From a checkpoint of a small transformer trained on Wikipedia.
Size: width 320, 10 heads of 32, MLP 832 SwiGLU, vocabulary 25346, 32M parameters.
Training: a variant of SOAP for these matrices, 381M tokens, 2907 steps.
Each number is 128 + 24 x the weight over its row's rms, rounded and kept within 0 to 255. Layers, rows and columns count from 0. The size above them is the row's rms in percent of the matrix's.

# layer 3 attention output (transposed), 320x320, rms 0.103, rows 87-97, columns 0-79
size [ 96 102 103  96 103 101 106 104 104 107 106]
[[ 97  95 140 133 122 138 153 131  98 159 178  98 121 107 111 103 187 122 138 155  74 127 163 158 128 121 124 122 100 141 183  74 108 114 145  97 112 130 127 138 169 123 105 121 112 134 109 134 117 111 178 148 164 119 143 122 108 129 127  81 114 115 110  99 153 128 158 124 160 148 121 161 194 131 122 126 127 128 124  86]
 [106 167 158 148  85 105 125 137 153 123 154 110 168  87 136 138  83 181 106 121 124 121 134 138 131 108 130  98  99 181  96 107 135 137 121  91  74 118  90 101 115 172 106 127 142 125  91 154 124  93 164 117 145 113 169 108 163 115  98 130 138 156 125 137 155 142 109 131 144 106 147 115 119 127 107 134 119 132 143 105]
 [103 121 132 159 124 142 135 140 156 102 141 136 168 119 131 114 134 117  99 144  92 152 139 155 118 131 146 122  83 141 107 120 117  60 104 153  91  97 139 174 141 138 111 149 151 112 182 149 179 152 107 146 131  99  96 121 118 113  88 153 156 136 105 150 119 119 142 134 163 133 130 129 135 143 138 145 106 157  79 100]
 [115 181 118 126 132 146 165 144 123 110 123 118 136 183 117 136 160 137 133 107 121 115 100 106 105 107 127  99 144 180 120 137  82 100 134  99 101 122  80  63 161 108 133 137 118 108 139 139 131 127 142 160 116 106 145 126 147 159 113 110 136 158 139 143 141 176 133 111  62 156 189  95 126 116  86 141 110 134 119 147]
 [ 96 127 117 123 125 132 118 195 156 118 104 122 122 117  98 114 103 104  80 137  83  68 131  97  89 151 147 135 153 127 117 122 114 118 114 112 171 110 162  93  86  97 145 125 105 134  87 155 162  86 150 100 100  71 162 105 119 116 115 160 103 153 116 107 143 142 111  98 153 120 131  98 129  99 105 144 165 144 127 126]
 [174 121  99 125 125 121 124 141 135 141 149 160 101 112  99 142 152  94 113 136 134 110 155 160 105 143 153  99 114 151 122 176 134 122 134 117 111  88 111 153 153 106 141 115 138 143 107 125 120 127 131 136  96  72 154 136 105 136 128 123 162  69 149  87  88 126 154 172 155 119 137 155  96 153 121 155 141 101 106 116]
 [ 94 148 139 119 148 136 125 130  86 112 129  73 135 122 149 160 134  82 158 187 151 127 135 120 192 131  99 131 141 127 185 108 142 167 136 131 120 143  91 121 171 133 151 113 122 138 143 157 150 153 150 135 148 113 157 124  98 174 158 123 106 162 168 159 139 129 148 110 136 162 112 115 153 107 116 105  99 157 156 162]
 [112 109 118 133 100 126 151 122  94 189 100 134 158 171 174 121 137 132 169 135 125  92 106 128  96 158 132 141 102 123 119 166 153 130 124  96 126 108 146 112 171 143 120 128 115 128 174 110 108 144 139 134 102 147 169 120 149 115 119 146 153 161 188 155 137 115 148 143 154 115 124 115 109 167 145 126 169 104 136 135]
 [127 140 104 148 105 195 115 115 166 134  84 119 161 123 110 150 140 161 149 142 130 114 111  98 140 165 152 150 153 130  99 140 153 133 133 119  89 116 168 142 118 159 123 120 116 164  76 124 120 106 145 121 109 136 136 106 100 127 161 131  97 116 132  97 181 102 144 141  86 135 115 128 162 113 121 112  87 109 114 140]
 [175 160 130 133 137 121  59  92 119 122 126  89 110 105 121 100 141 152 108 108  99 117  85 141 114 158 123  78 128 129 145 144 150 152 139 130  88 107 125 111 126 145  83 168 114 124 115 140 130 130 115 112 124 111 101  95 107 137  98 138 136 134  95  49 113 149 120 128 119 125  91 126 138 108 163 131 142  77  94 112]
 [111  95 156 150 139 115 140 139 104 129 115 144 126 170 133 128 142 148 134 160 103 134  89 142 138 117 131 164 112 138 111 111 116 140 100  83 100 107 129 124 125 204 148 121 111 103 106  98 126 101 145 120 106 148 150  83 119 128 156 105 124 128  74 157 153 144 149 119 158 122 163 151 117 136 153 138 125 145 120 119]]
# layer 3 attention value, 320x320, rms 0.114, rows 88-97, columns 0-79
size [106 109 100 103 102 109 108 106 124 111]
[[131 139 130 135 129 149 128 107 102 120  79 181 148 113 130 158  88 142 119 107 142  88 135 131 143 133  99 128 146 123 135 108 138 147  79 144 118 148 146 118 136 148 165 114 131  93 121 157 100 141  87 128 154 120 136 133 131 156 130 140 136 129 150 158 160 153 141 114 108 107  88 127 113 149 157 117 155 150 141 138]
 [120  94 153 101  86 136 146 130 113 124 146  91 152 181 111 149 157 132 104 102 124  94 131 110 124  93 133 128 137 153 147 107 106 147 136 143  97 139 170 110 133  79 104 138 164 109 114 154 108 148 111 112 143 119 164 148 138  84 113 157 159 135 108 141 116 143 128 133 140 206  91  62 107 118 158 157 118 140 113 133]
 [111 158 115 156 137 137  87  95 158 155 125  86 164  97 115 127 103  92 126 104 151 115 142 126 117 107 121 133 151 100 114 130 130 133 156 128 101 134 107 130  93 181 116 143 186 124 112 165 207 102  93 139 121 141 129 131 149 128 112 148 107 149 153 132 172 123 122 153 122  89 104 100 122 127 121 114 100 180  99 140]
 [139 102 133 132 120 163 143 125 108 157 129  97 121 144 117 129 119 119 117 138 147 129 182 161 167  94 184 108 115 115  93 101 136 148  90 154 120 124  96 136 130 167 109 141 138 122 175 106 119 129 160 102 188 129 102 149 166  96 112 116 103 140 141 124 118 120 137 126 140 108 114 121 110  94  85 106 116 141 159 107]
 [169 141 112 121 155 117 152 137 135 121 125 155 162 118 126  98 137 144 133 135 103 145 153 112 150  62 165 166 113 105 117 144 154 165 110 129 133 130 119  84 102 136 124 111 134 165 125 182 118 131  78 119 130 136 115 178 122 120 126 132 151 102 137  87 140 119 170 151 124 122 167 162 154 126 129 125 116 118 132 137]
 [105 145 147  89 183 111 138  71 130 124 114 141 145 141 133 118 106 144 133 106 164 149 117 158 128 108 150 130 139 127 116 103 124 114 139 117 114 154 158 137 137  97 134 142 133 134 128 176 146 147 127 154 100  95 100 110 118 110  99 144 124 138 169 131 105 167 134 133 168 137  96 103 160 166 152 155 145  99 124 131]
 [139 102 129 104 187 153 118 112 151 146 104 138 143 158 117 143 141 140 107 125 166 177 160  98  91 128 128 111 124 103 122 123 114 112 142 122 143 148 100 136 154 120 130 149 105 137 150  67 139 117 133  84 140 148 108 133 118 135 121 161 177 150 166 111 164 133 128 104  90 114 163 133 128 121 122 112 121 118 137 134]
 [139 132 133 141  91 153 140 132 145 174 177 146 136 144 113 126 137 110 126 119 153 137 123 135 141 133 122 115 111 161 104 141 104 128 141  80 157 127 104 132 144 131 121 150 147 149 119 111 113 147  92 151 136 125 114 155 130 128 150 120 121 108 114 149 138 150 184 143 142 159 112 103 153 110 164 146 103 159 121 155]
 [108 106 134 145 133 128 114 134 101 129 141 163 121 120 163 127 143 106 123 126 120 134 132 115 148 129 113 112 146 157 101 135 100 158 102 114 124 132 122 113 160 156 156 101  95 116 141  84 102  98 155 103 126 126 162  91 121 128 135 144 134 129 115 164 105 122 156 193 141 123 125 137  95 146 143 166 148 153 160 141]
 [148 130 133 109 107 109 102 109 113 147 150 113 112 122 156 131 153 118 133 129 173 156 177  98 115 161 139  87 115 139  87 115 169 146 154 142 151 134 101 170 152  97 149 102 119 146 132 112 148 139 146 142 104 111 122 180  89 124 103 106 120 136 128  87 112 153  73 118 107 125 122 107 141  89 113 113 144 116 127 115]]
# layer 3 attention query, 320x320, rms 0.125, rows 96-127, columns 0-79
size [ 77  83  81  96  96  85  89  95  95  99 112 104 109  92  97  75  88  93 100 106 107  96 101 116 103 106 103 105 106  99 107 104]
[[ 88 143 157  84 128 150 127 112 112 169 124 173  84 121 159  86 149  92 140 162 143 101 122 106 187 101 116 129 131 111 152 119 152 174 128 110 104 132 136 150 123 121 124  85 114 119 161 148 114 105 132 191 103 120 164  86 125 124 115 124 122  99 146 142 118 125  97 132  95 139 140 131 118 150 130 126  99  79 144 165]
 [158 123 131 126 128 145 129 125 122 168 126 146 125 127  94  98 137 152 175 129 166  90  97 157 152  86 116 121 103 130 171 145 136 137 106 117 167 117 138 110 125 132 108 119 163 130 123 101 123 147 112 140 107  83 172 124 165 157  87 113 113 143  71 157 125 128 107 141 106 150 144 118 151 134  98 140 112 105 115 101]
 [148 108 152 103 114 170 168 117 154 123 108 151 121 127 118 149 127 162  93 122 133 120 118 140 151 124 111 126 132 151 156 143 132 160 136 117 109 125 167  86  78 138 134 132  88 135 155 123 133 138 128 154 133  87 127 123 136 138 110 100 130 112 132 114 101 157  92 113 125  99 102 108 133  95 126 143 159 137 122 168]
 [101 172 125 142 120 141 170 139 123  69 149 156 119 147 152 122 151 110 127 154 147 117 122 144 127 128 129 136 139  98 109 116 117 146  76 125  86 144 111 138 112 138 116 118  91 152 147 130 171 120 136  76 133 171 163 155 117 107 151 131 105 113 172 150 166 167  96  93 138 118  70 110 139 101 145 116 118 157 143 132]
 [105  88 109 160 129 123 128 103 152  66 107 172 108 141 125  82 145 144 144 160 139  68 151 106 114 108 161 126 117 128  97 127 117 146  78 110  93 105 115 138  68 134 141 103 106 147 128 179 142 121 145 116  96 111 121 128 151 130 122 134 105 120 151 152 158 175  96 118 121 103 108 115 134 159 169 124 155 149 116  83]
 [ 91  91 133 117 126  99 129 150 130  80 136 165 135 146 126 132 123 186 118 133 115 148 184 128 140 120 166  86 150 167 164 140 108 127  95 142 134 118  81 122 108 139 147 123  90 161 111 176 123  96 141 139 135 107 130 129 166 153 111 163 125 107 115 164 150 154 109 134 172 147  95 111 136 139 146 139 111 141 118 101]
 [168 163 118 120 152  94  88 140 139 119 108  74 119 102 146 122 122 132 131 109 138 128 140 108 115 127 112 168 135  96 115  97  94 116 175 123 129 138 147 111 134 108 156 126 136 119 134 134 125 124  97 115 110 183 149  97 167 118 137 120 108 115 145 150 201  95 116 101  69 116 142 129 123 165 128 157 118 133 160 114]
 [140 136 117 137 187 144 129 129 133 155  86 100 160 155  93 160 149 118 136  98 117 131 113 113 131  94 143 156 120 149  94 107 112 117 149 106 127 133 143 116 101  69 144 145 159 127 139 113 103 139  88  99 156  98 101 144 144 117 136 133 146 129 143 130 105 130 122 109 122 169 144 131 120 142 129 109 123 180 166 117]
 [130  90 105 149 108 157 109 122 136 145  96 144 163 103 132 150 158 110 117 132 157  83  86 111 140 141 140 129 103 165 126 115 118 151 104 164 125 114 110  97 151 136 102 121 110  99 119  91 121 130 159 134 119 150 115 153 157  91 137 154 105 141 105 154 106 141  84 100 122 192 112 105 142 104  89  77  87 120 126 126]
 [ 90 142  97 133  94 135 150 138 139  97 149 182 126 136 133  97 132 137 127 115 103 143 157 165 145 164 170  94 155 105 146 167  97 118  62 138 126 110 117 141 125 106 132  97 111 106 149 141  95 144 133 132 125 136 131 125  86 136  89 141 142 129 108 146 122 148 139 113 150 151 139 104 170 106 172 104 145 181 107  92]
 [170 115  94 123  95 150 152 108 146 144 122 158 142 114 123 133 109 116 137 115 151 178 153 123 156 138 168 116 122 124 124 133 132 115  89 129 174 113  81  92 155 139 130 125 116 107 156 137 127 123 138 137 143 132 141 145 103 120 116 125 131 121 110 129 137 161 136 136 132 154 124 106 101 140 154 150 112 169 150 132]
 [142  90 124 136  86  82 146 120 117 154  84 151 123 133 133 153 116 147 153 113 160 153 142 136 107 136 109 115 167 123 126 132  84 142 136 114 139 129 100  98 107 120  91 139 122 117 135 118 162 135 142 100 106 140 124 106 144 108 102 155 121 111 164 113 159  96 138 179 101 137 123 135 117 175 120 133 137 125 136 131]
 [136 121  58 162 143 121 155 142 110  69 143 147 147 180 142 114 119 172 107 141 106 133 158 118 107 140 152 165 151 136 121 123 131 128  85 167 111 104 130 137 111 137 140 135  85 154 176 156 147 105 110  75 109 121 104 153 104 154 140  79 128 135 159 122 162 143 119 115 166 117  83 139 128 164 116 109 131 119 110 112]
 [119 115 195 111 141 135  99 129 136 170 131 113 105  95 107 159 119 135 100 110 129 110  93 110 161 144 126 122 102 102 159 133 129 122 178 120 120 135 145  91 161 133 134 119 150 133  84 104 117 127 145 168 123 138 144 144 132 109 140 162 141 118  93 132 109 118 150 149 121 170 147 143 130  99 163 149 129  85 171 139]
 [146 123 152 108 154 122 116 112 106 151 116  91 139 102 106 178 122 118 126  75 121 170 125 111 131 158 132 126 132 126 117 136 137 105 176  88 154 145 142  79 176  95 131 122 176  69 113 117 107 138 110 154 179 131 102 140 134 148 154 144 143 168 103  85  77  83 149 149 112 133 131 127 130 143 122 140 113 115 146 103]
 [167 137 142 142 129 155 137 125 138  94 120 100 152 105  86 140  95  96 133  78 138 131  95 131 113  84  58 135 126 108 116 103 116  99 170 107 143 127 198 142 128 181 125 163 145 147 109 116 169 127  85 126 130 174 161 124 125  91 157 130 136 161 122  80 112 128 164 144 123 101 123 149 125 131 115 159 125 122 146 136]
 [109 120 139 100 144 111 103 120 152 112 129 102 114 130  85  60 133 149 139  94 151  88 134 130 147 130 168 135 115 199 128 139 159 122 125 114 139  77 160 143 139  79 137 113 155 139 121 100  83 134 185 164  88 101 117 107 156 145 117 113 130 128  91 157 110 112 131 143 124 121 160 158 133 160 109 120 131 164  91 101]
 [120 130 112 125 135 102 154 128 139  99 151 176 114 133 162 101 109 135  92 160  94 108 114 152 148 129 122 113 132 124 129 129 126 161  80 141 105  92 127 168 143 146 133 153 125 117 140 130 125 155 186  94 128 161 142 137 120 124 122 159 122 135 150 138 100 157  96 132 150 111 138 102 153 137 135 120 152 122 108 195]
 [182  76 173 113 119 146 149 124 152 177 132 100 134 108 121 149 112 152 144 112 138 130 133 158 111 135 112 140  87 168 135 141 142 121 107 160 169 148 124 133 145 123  90 118 111 115 148 114 102  96 128 153 145 108 136 124 139 105 138 169 134 141 147 127  62 137 155 129 149 105 155 102  94 125  93 163 104 124 115 106]
 [104 139 148 136 157 121 146 157  89 130 138 103 102 125  95 140 124 128 156 111 140 139 138 110 137 122 129 145 119 137 169  85 136 157 155 114 140 115 164 168 135 107 156 125 124 149 114 144 115 129 112 159 100 110 136 123 123 126 159 127 148 132  94 138 144 139 137 143 100 133 145 137 132 143 115 179 167 138 153 149]
 [ 96 119 148 165 145 117 143 130  97 126 118 150 148 102 142 137 145 100 142 145  82 140 119 101 126 110 131  97  92 130 120 111 144 124 117  94 172 111 120 111 123 135 124 108 117  86 149 124 158 117 117 112 105 157 151 137 117 163  87 181 124 134 102 125 169 129 118 141 132  99 129 132 152  95  98 111 111 104 148 127]
 [136 161 113 151 106 152 134 151 139  77 149 126 140 158 157  91 143  88 107 144 130 105 127 141 144  86 146 124 141 118 140 101  99 155 103 135  96 109 164  89 123 156 145 166  81 163 141 148 121 140 105 156 105 113 126 178 112 123 133 139 114  97  84 132 115 144 123 106 143 122 118 115 103 108 108 135 135 118 145 113]
 [151 162 166 133 126 137 119 115 137 161 160 180 124 138 118 102 122 119 129 136 111 148 161 130 124 116 103 164 162 158 160 143 121 155 123 119 152 133  89 116 132 101 111 109 123 133  76 123 128 112 122 132 137 122 128  92 160 104 148 138 114 165 120 153 166 128 153 166 131  94 147 178  99 142 135 112 118 131 137 109]
 [140 158 100 124  74 165 126 106  87 130  95 159 118 126 152  87 143 135 185 120 111 141 157 146 106 144 129 123 120  91 112 120 124 123  88 163 148 141 117 114 109  90 100 120 108 142 164 113 138 122 145 126 133 123  98 163 128 101 116 112 142 124 124 142  84 115 128 114 122 136  70 139 182 139 105 121 141 132 105 172]
 [113 137 153 134 138 131 162  96 139  85 127 117 114  80 103 142 101 144 145 111  97 102 102 132 101 151 139 141 113 102 115 115 173 142 165 143 123 140 123 124 160 134 160  79 149 132 157  90 168 108 131  81 135 106  98 144 138 118 173 111 148 161 116 145 133 132 151 124  77 118 108 156 140 148 100 140 152 158 100 144]
 [163 103 131 114 105 148 195 107 119 169 115 133 127 131 178 124 131 113  56 125 130 116 124 167 153 165 109 142  85  90 116 107 131 137 137 150 140 153 113 131 134 152 126 118 140 123 122 125 109 155 139 145 120 123 135 162 130 139 141 124 163 146 119  94 111 106 155 158 136 139 149 126 104 165 121 146 115 119 132 181]
 [126 124  86 146 117 107 111 144 151 133 100 131 129 127  96  59 156 111 134 110 131 161 102 132 133 141 137  92 125 161 156 132 123 142 105 145  94 125 127 166 123 133 165 126 147 105 117 171 153 109  98 112 126  84 127 120 140 126  78 142  77 113 154 131  84  86 106 166 118 104 146 114 156 141 151 133 118 171  90 108]
 [105  92 125 153 155 119 127 122 133 157 131 122 159 144 102  76 146 116 115 166  99 144  85 111 157 145 113 157 110 143  86 135 202 170  96 107 123 127 173 116 129 146 130 119 105 124 121 116 109 132 138 102 150 144 127 147 133 118 143 109 112 145 100 136  94 175 128 179 102 154 181 141 104 109 148 125 143 188 130 117]
 [115 110 145 147 165 146 102 119 139  96  92 158 158 143 160 148 161 171 138 104  99 115 123 112 111 131 149 124 154 186  87 112 184 111 138 144  85 113 112 120 114 146 148 138 167 127 163 120 157 170 137 161 143 107 143 186 107 146 110 126 133 123 175  67 126  91 131 117 105 133  67 160 177 139 158 141  97 104  83 117]
 [126 174 131 158 108 149 125 153  80 137 104 188 143 101 153 136 117 128 109 125 126 103 109  86 124 141 144 181 139 185 184 136 155 128 134  93 129 108 176 117  93 154 140 112  93 116  74 103 161 126 150 141 140 119 141 158 100 128 101 159 133 162 130 117 173 146 114 118 143 126 156 100 120 171  90 118 117 165 121  93]
 [121 149 128  94 119 151 114 119 162  89 114 159 120 133  98 114 140  93 144 122 136  86  84  99 164  88 164 132 165  92 127 131 189 145 178 134 160 156 117  89 100 202 137 136 138 136 112 118 171  64 156  86 157  92 150 148 170  95 107 123 111 118 155 150 111 135 140  82 131 118 133 155 114 139 125 126 114 133  87 143]
 [133 148  98 119 146 124 177 138 104 118 139 119 142 161 151 144 156  98 131 106 129 115  93 143 116 103  89 140 136 112 119 142 103 130  70  99 100 121 105 119 115 133 183 159 131 139 144 145 117 139 136 134 104 102 128 172 135 121 153 119 106 124 148 165 133 112 108 136 143 118 138 133 156 141  86 117 150 130 120  91]]
# layer 3 attention key, 320x320, rms 0.13, rows 96-127, columns 0-79
size [ 95  95 103  86  94 111 108 107 105  98 111 111  93  81  98 101 117  98 102 105 117 114 113 120 114 112 105 116 114 113 122 112]
[[128 116 135 150  77  92  79 118 136 167 121 120 142 112  85 151  96 132 144 105 128 131 152 116 112 161 169 152 136  88 138 116 139  71 157 163 121 159 146 122 131 120  71 126 134 111 148 117 154 150 129 140 139 137  99 133  61 148 114 130 117 137  73 146 139 139 141 119 105 141 118 161 111 117 105 155 172 150 160 108]
 [ 76 149 137  84 116 149 130  85 151 116 111  63 124 114 111 117 141 124 137 159 104 155 144 131 100 114 123 123 122  99 123 147 144 135 134 128 133 103 112 173 161 169 116  84 127 106 151 137 145 136 132 139 150 104  80 123 102 109 130 162 158 134 122 189 140 137 165 120 155 145 167 111 130 163 129  88 159 156 169 106]
 [166 142 129 128 135 130 108 102 116 119 128  53  97 157 141 162 131 123 131 139 129 170 115 110 132 129 141 125 147  92 107 121  88 105 154  92 105 123 143  74 146 162 166 141 149 112 102  90 160  97 132 112  93 150 110 122 102 121 124 141 108 118 102 114 104 108 159 153 146 117  95 156 136 165 141 122  99 104 127 108]
 [ 90 188 114 176 116 140 137 129 139 161 116 147  62 151 131 143 116 134 131 134 137 165  68 128 182 135  84  99 172 188 106 118 124 140 161 138 119 167 146 121 112  78 173 109 117 106  99 124 115 165 108  89 110 122 100 139 132 101 131 130 154 150 128 136 118 136 100  97 192 151 111  89  90 114 155 142 126 135 114 102]
 [108 134 165 118 189 141 142  89 122 171 133  95 188 128 102 144 127  96 119 113 145 135 128 125 191 136 153 113  98 125 129 133 141 148 120 113 114 134  91 153 134 116 157 139 160 112  76 121 101 103 104 133 160 134 156 164 107 112 144 184 120 144 117 112 115  93 126 155 164  97 135 141 119 135 131  82 137  88 142  72]
 [104 162 135 165 114 123 115 130 158 165 131 104 103 129  92 100 168 118 122 154 132 130  91 125 125 125 115 103 129 139  99  79 164 134 146 131 141 127 151 106 163 108 129 151 148  99 104 128 119  94 169 100 117 146  98 127 156 142  79  88 130 187 149 102 115 160 127 148 164 111  98 129 135 107 103  87 118  80 112 137]
 [125 176 100 170 131  87 119 117 139 117 132 134 153 109 145 136 135 134 137 145 114 112 104 134 144 115 163  67 157 128  85  68 118 138 118 140 126 130 102 108 144  73 125 122 114 135 139 117 146 100 114 150 128  91 138 108 126 111 107 128 120 112 167 147 130 102  87 115 136 111 125 110 148 113 153 145 128 128 104 164]
 [129 100 130 106 142 171 124  83 191 152 130 132 140 145 171 135 109 173 143 135  89 124 141 134 155 166 108 103 146 144 153 142 101 135 122 123 121 159 129 134 166  89 126 163 125 123 137 121 138 108 154  76 136  95 155  80 138 206 125 134 127 122 114 111  74 134 102 121 138 118 133  84 112 157 112 122 110 134 138 134]
 [ 90  94 130 133 165 117 120 138 123 134 138 132 120 124 157 122 160 151 116  92 121 141 127 151 110  90  76 124 104 123 159  64 151 127 143 127 139 149 149 142 171 114  95 158 140 153 159 122  97 161 170 167 159 136 159 126 149 149 127 121 120 141 158 170 157 124  95 180 120 124  75 131 151 149 155 144 170 144 110 133]
 [123  88 143 130 112 122 116  96 129 133 142  98 115  90 148 121 106 150 104 111 137 153 136  91 137 169 139 163 117 103 120 136 122 107 114 126 125 141 139 107 158 186 150 126 147 103 146 105 128  93 130  92  96 122 102 113 107 151 138 129  95 112 117 108 140  81 137 129  73 147 133 153 141 129 117 145 124 131  82 155]
 [124  73 148 148 137 150 143 106 155  92 120 121 114 160  74 140 101 136  92  94 160 137 103 156 165 141 165 110 125 161 109 175 137 148 109 137 146 150 127 137 151 116 147 145  87 113 143 168 122 103  87  79 109 142 136  88 152 129 148 139 159 121 164 130 162 112  91 158 130 122 140 101  83 120 119 137 120 117 120 153]
 [169 154 119 128 127 142 159 142 116 142 173  71 117 122  95 140  65 148 115 132  91 149 161 148 115 123 142 121 142 115  72 162 113 129 127 157 106 129 119 123 164 166 128 119  82  93 141 106 125  86 143  81 118 149 103 112 143 170 113 134 172 128 115 134 165  95 145 159 102 145 136 152 118 156 128 149  82  93 138 118]
 [105  90 131 144 135 140 135 132 175 163 135 108  61 159 150 116 127  95 101 144 141 146  85 157 131 152  78 138  98 158 128 138 155 129 110 170 122 102 140 111 142 132 130 152 136 133 104 151 103 118 128 126 119 144  99  99 128 122 114 122 132 121 128  71 113 131 103 114 126 125 157 121 110 121 126 102  93  84 114 129]
 [166 158 114 114 142 114 145 127 133 109 160 137 149  81 127 165 135 148 128  87  84 163 133 124 137 135 159 157 135  94 122 101 122 171 162 127 138 127 127 171 110 115 107 129 112 154 121 134 159 119 117 146 146 114 140 164 107 117  99 125 109  98 120 156 134 132 139 163 107 151 138 168 172 125 118 137 149 157 154 121]
 [168 147 111 129 110 134 120 119  84 129  87 155 118  92 157 145 140 175 130 131 133 152 133 114  85 138 175 111 132 158 122 148  98 116 176 120 140 123 110 141 119 150  99  82 145 156 147  93 125 144 117 121 133 116 137  99 112 139 149 121 109 107 135 166 147 116 145 158  92 172  81 109 123 119 120 186  98 176  88 114]
 [123  80 161 127 130 165 103 109 124 115 117 142 186 130 121 162 101 111 154 111 137 168 164 139  99 131 166 102 140 108 160 127 120  58 148 108 136 145 130  97 134 114 124 128  93 144 193 146 138 151 183 136 157  99 117 117  96 149 166 149 111 135 148 140 161  87 109  72 169 145 151 124 158 159 146 130  96 150 142 198]
 [114 149 130 114 121 129 104  56 125 116 160  71 156 119 100 139 141 131  83 132 116 121 146 120 167 114 119 113 134 161 114 108 155 178 135 127 116 154 157 153 131 169 123 131 130 120  86 125 137 160 164 130 126 129 162 152 141 126 127 138 157 166 141 155 129 142 146 117 165 120 104 134 130 124 126 105 157 124 128 108]
 [131 125 125 166 156  90 153 165 167 153 146 120 138 162 184 156  88 141 146 139 134 114 104 125 101 123 130 172 162  65 167 149 111  91 108 170 153 156 113  98 144 106 142 151 176  98 131 103 137 107 142 125 104 141  86 190 119 135  78 112 105 133  94 133 124  92 184 163 119 180 134 153 150 118 114 143 155 124 129 130]
 [120 118 136  96 140 122 125 120 144 146 136  56 142 132 129 150 142 112 146 148 130 127 146 107 136  80 160 177 150 105 120 112 108 103 124 125 103 171 124 156 146 113 163 113 166  87 135  86 130 174 143 115  98 149 106 143 100 103 108 144 110 125 114 127 178  87 127 138 139 115 121 157 134 168 155 110 124 140 113 122]
 [112 130  94 135 132 119 132  80 108 153 145 115  96 181 188 138  99 123  95 111 127 160 109 103 104 137 122 118 107 164 118  89 131 131 101 109  93 154 128  82 129 119 132 135 101 119 115  99 100  94 137 160 164 152 157 156 134 149 157 155  88 139 138 111 160 141 150 154 126 109 143 116 179 164 122 110 149  93 139 173]
 [115 102  76 147 101 114 117 129 121 122 109 123 103  95 123 142 136 144 113  98  86 123  97 110 133 108  96 143 142 163 120  79 134 175 134 143 145 114 169 132 132 138 115 130 113 188 151  95 139 124 127 179 112 133 120 122 170 122 146 145 138 124 115 107 122 142  88  84  86 114 178 104 140 146 122 162 108 109 151  88]
 [166 158  82 140 106 129 170 125 113 116 101 165 155 139 137  97 138 140 141 127 159  72 112 117 148 100 142 142 122 149 160 144 110 147 163 121 132 165 126 114 141 140 143 141  84 101 116 132 165  79 122 150 133 141 152 120 157 106 110 110 171 105 159 153 162 127 173 125 148 135  91 133 127 114 131 140 106 138  81 137]
 [130 143 165 130 157 123 136 175 142 151 100 128 149 128 118 141 129 105 117 143 110 126 144 131  80 134  88 104 116 112 129 131 133 141 123 109 154 104 154 121 105 134 111 160 143 153 156 109 164 115 147 117 106 154 118 100 161 126 160 117 144 116 159  90 155 143  87 121 129 123 142  99 157 110 155 106 122  72 102 146]
 [114 130 136 116 145 123 108 138 144 141 152 127 116 146 148  89 116 175  90  99 167 141 114 103 148  78 135  84 129 111  72 146 116 104 145  99  95 101 141 161 110 138 117 104 104 146 163 165 132 106 122 133 107  91 116 143 191 107 147 143 136 110 137 141 135  89 128 159 109 135  92 151  86 160 110 100 119 122 169 125]
 [142 123 112 140 153 117 153 142  94 173  96 124 132 102 162 161 164 123  88 124 143 112 168 107 106 114 116 101 123 151 109 132 144 164 146 129 111 118 143 138 128 105  79 140 133 160 116 149 125 186 149 145 123 103 137 136 164 109 100 161 109 101 135 129 128  71 133 140 123 138 122  80 148 196  81 121 198 112 168 141]
 [161  96 121 133  74 168 118 125 149 113 108 169 133 165 108 133 144 140 135 148 160 121 104  95 173 165 158 118 127 135  90 158 115 117 122 126 121 139  97 158  89 137 114 157 125 124 111 135 130 130 133  93 143 144 144 140 125 137 100 107 119 123 142  84 105 136 159  99  99 104 132 154 115 136 112 145 124 134 146  94]
 [182 106 145 113 123 138 103 108 129 130 107 103 146  88 131 151 126 158 162 151 162 149 139 142 136 126  98 153 151 115  91 109 122 127 111 146  90 133 156 192 151 146 133 134 122 131 124  85 142 118 157  91 117 185  86 123 110  71 130 148 141 158 124 145  72 156 104 102 151 124 134 142 114 121 125 130 101 115 118 135]
 [135 121 108  89 171 107 119 150 131 100 122 106  75 139 152 108 176 157 124  92 138 156  80 155 109 115 174 142  82 121 139 134 147 154  88  98 125  98 113 164 197 131 107 147 154 143 132 129 118 115 124 162 143 141 129 148  81 100 144 159 127 152 141 127 112 151 148  94 125 144 137 106 149 107 100 135 135 108 149 116]
 [142 100 153 118 114  98 114 115  77  71 109 111 117 118 148  99 153 172 108  92 168 169 155 153 159 115 162 143 145 111 122  84 129 160 117 116 113 100 187 100 123 131 106 144 112 139 118 147 126 150 116 130 116 119 147  95 138 114 127 146 167 154 117 191 114 140 121 144 148 147 113 160  94 150 158 146 141 144 120 111]
 [143 117 123 118 114 111 163 141 114 157 147 111  82 162  67 131 130 117 117 127 106 133 140 142 135 154 112  99 121 192 134 111 146 120 173 166 124 103 155 132 116  80 151 148 140  87  99 140 143 143 161 114 105 163 125 137 195 177  91 126 147 105 143  83 122 101 130 136 127 187 120  88 153 142 162  99 161 100 133 124]
 [106 196 105 187 174 104  85 106 161 138 129 111 119 123 149 156 126 155 143  87 111  99 132  97 152 156  66 124 123 111 151 112  98 129 148 114 123 100 147  95 147  86 106 157 108  87 106 121 121 149 121 126 155  96 128 127  94 105 116 167 132 181  90 129 108 126 113 100 128 155 136 104 155  89 101 148 151  99 110  83]
 [181 109 172  90 124 129 114 138 120 148  94 133 189 134 118 147  91 118 137 100 121 116 155 129 125 138 183  92 101 159 119 121 132  87 183  81 105 132 140 137  97  93 113 148  99 125 123 133 145 157 123 142 130 132 120 127 125 112 134 160 146 131 120  89 168 144 152 182 129 142 131 106 167 118 130  90 117 146 176 122]]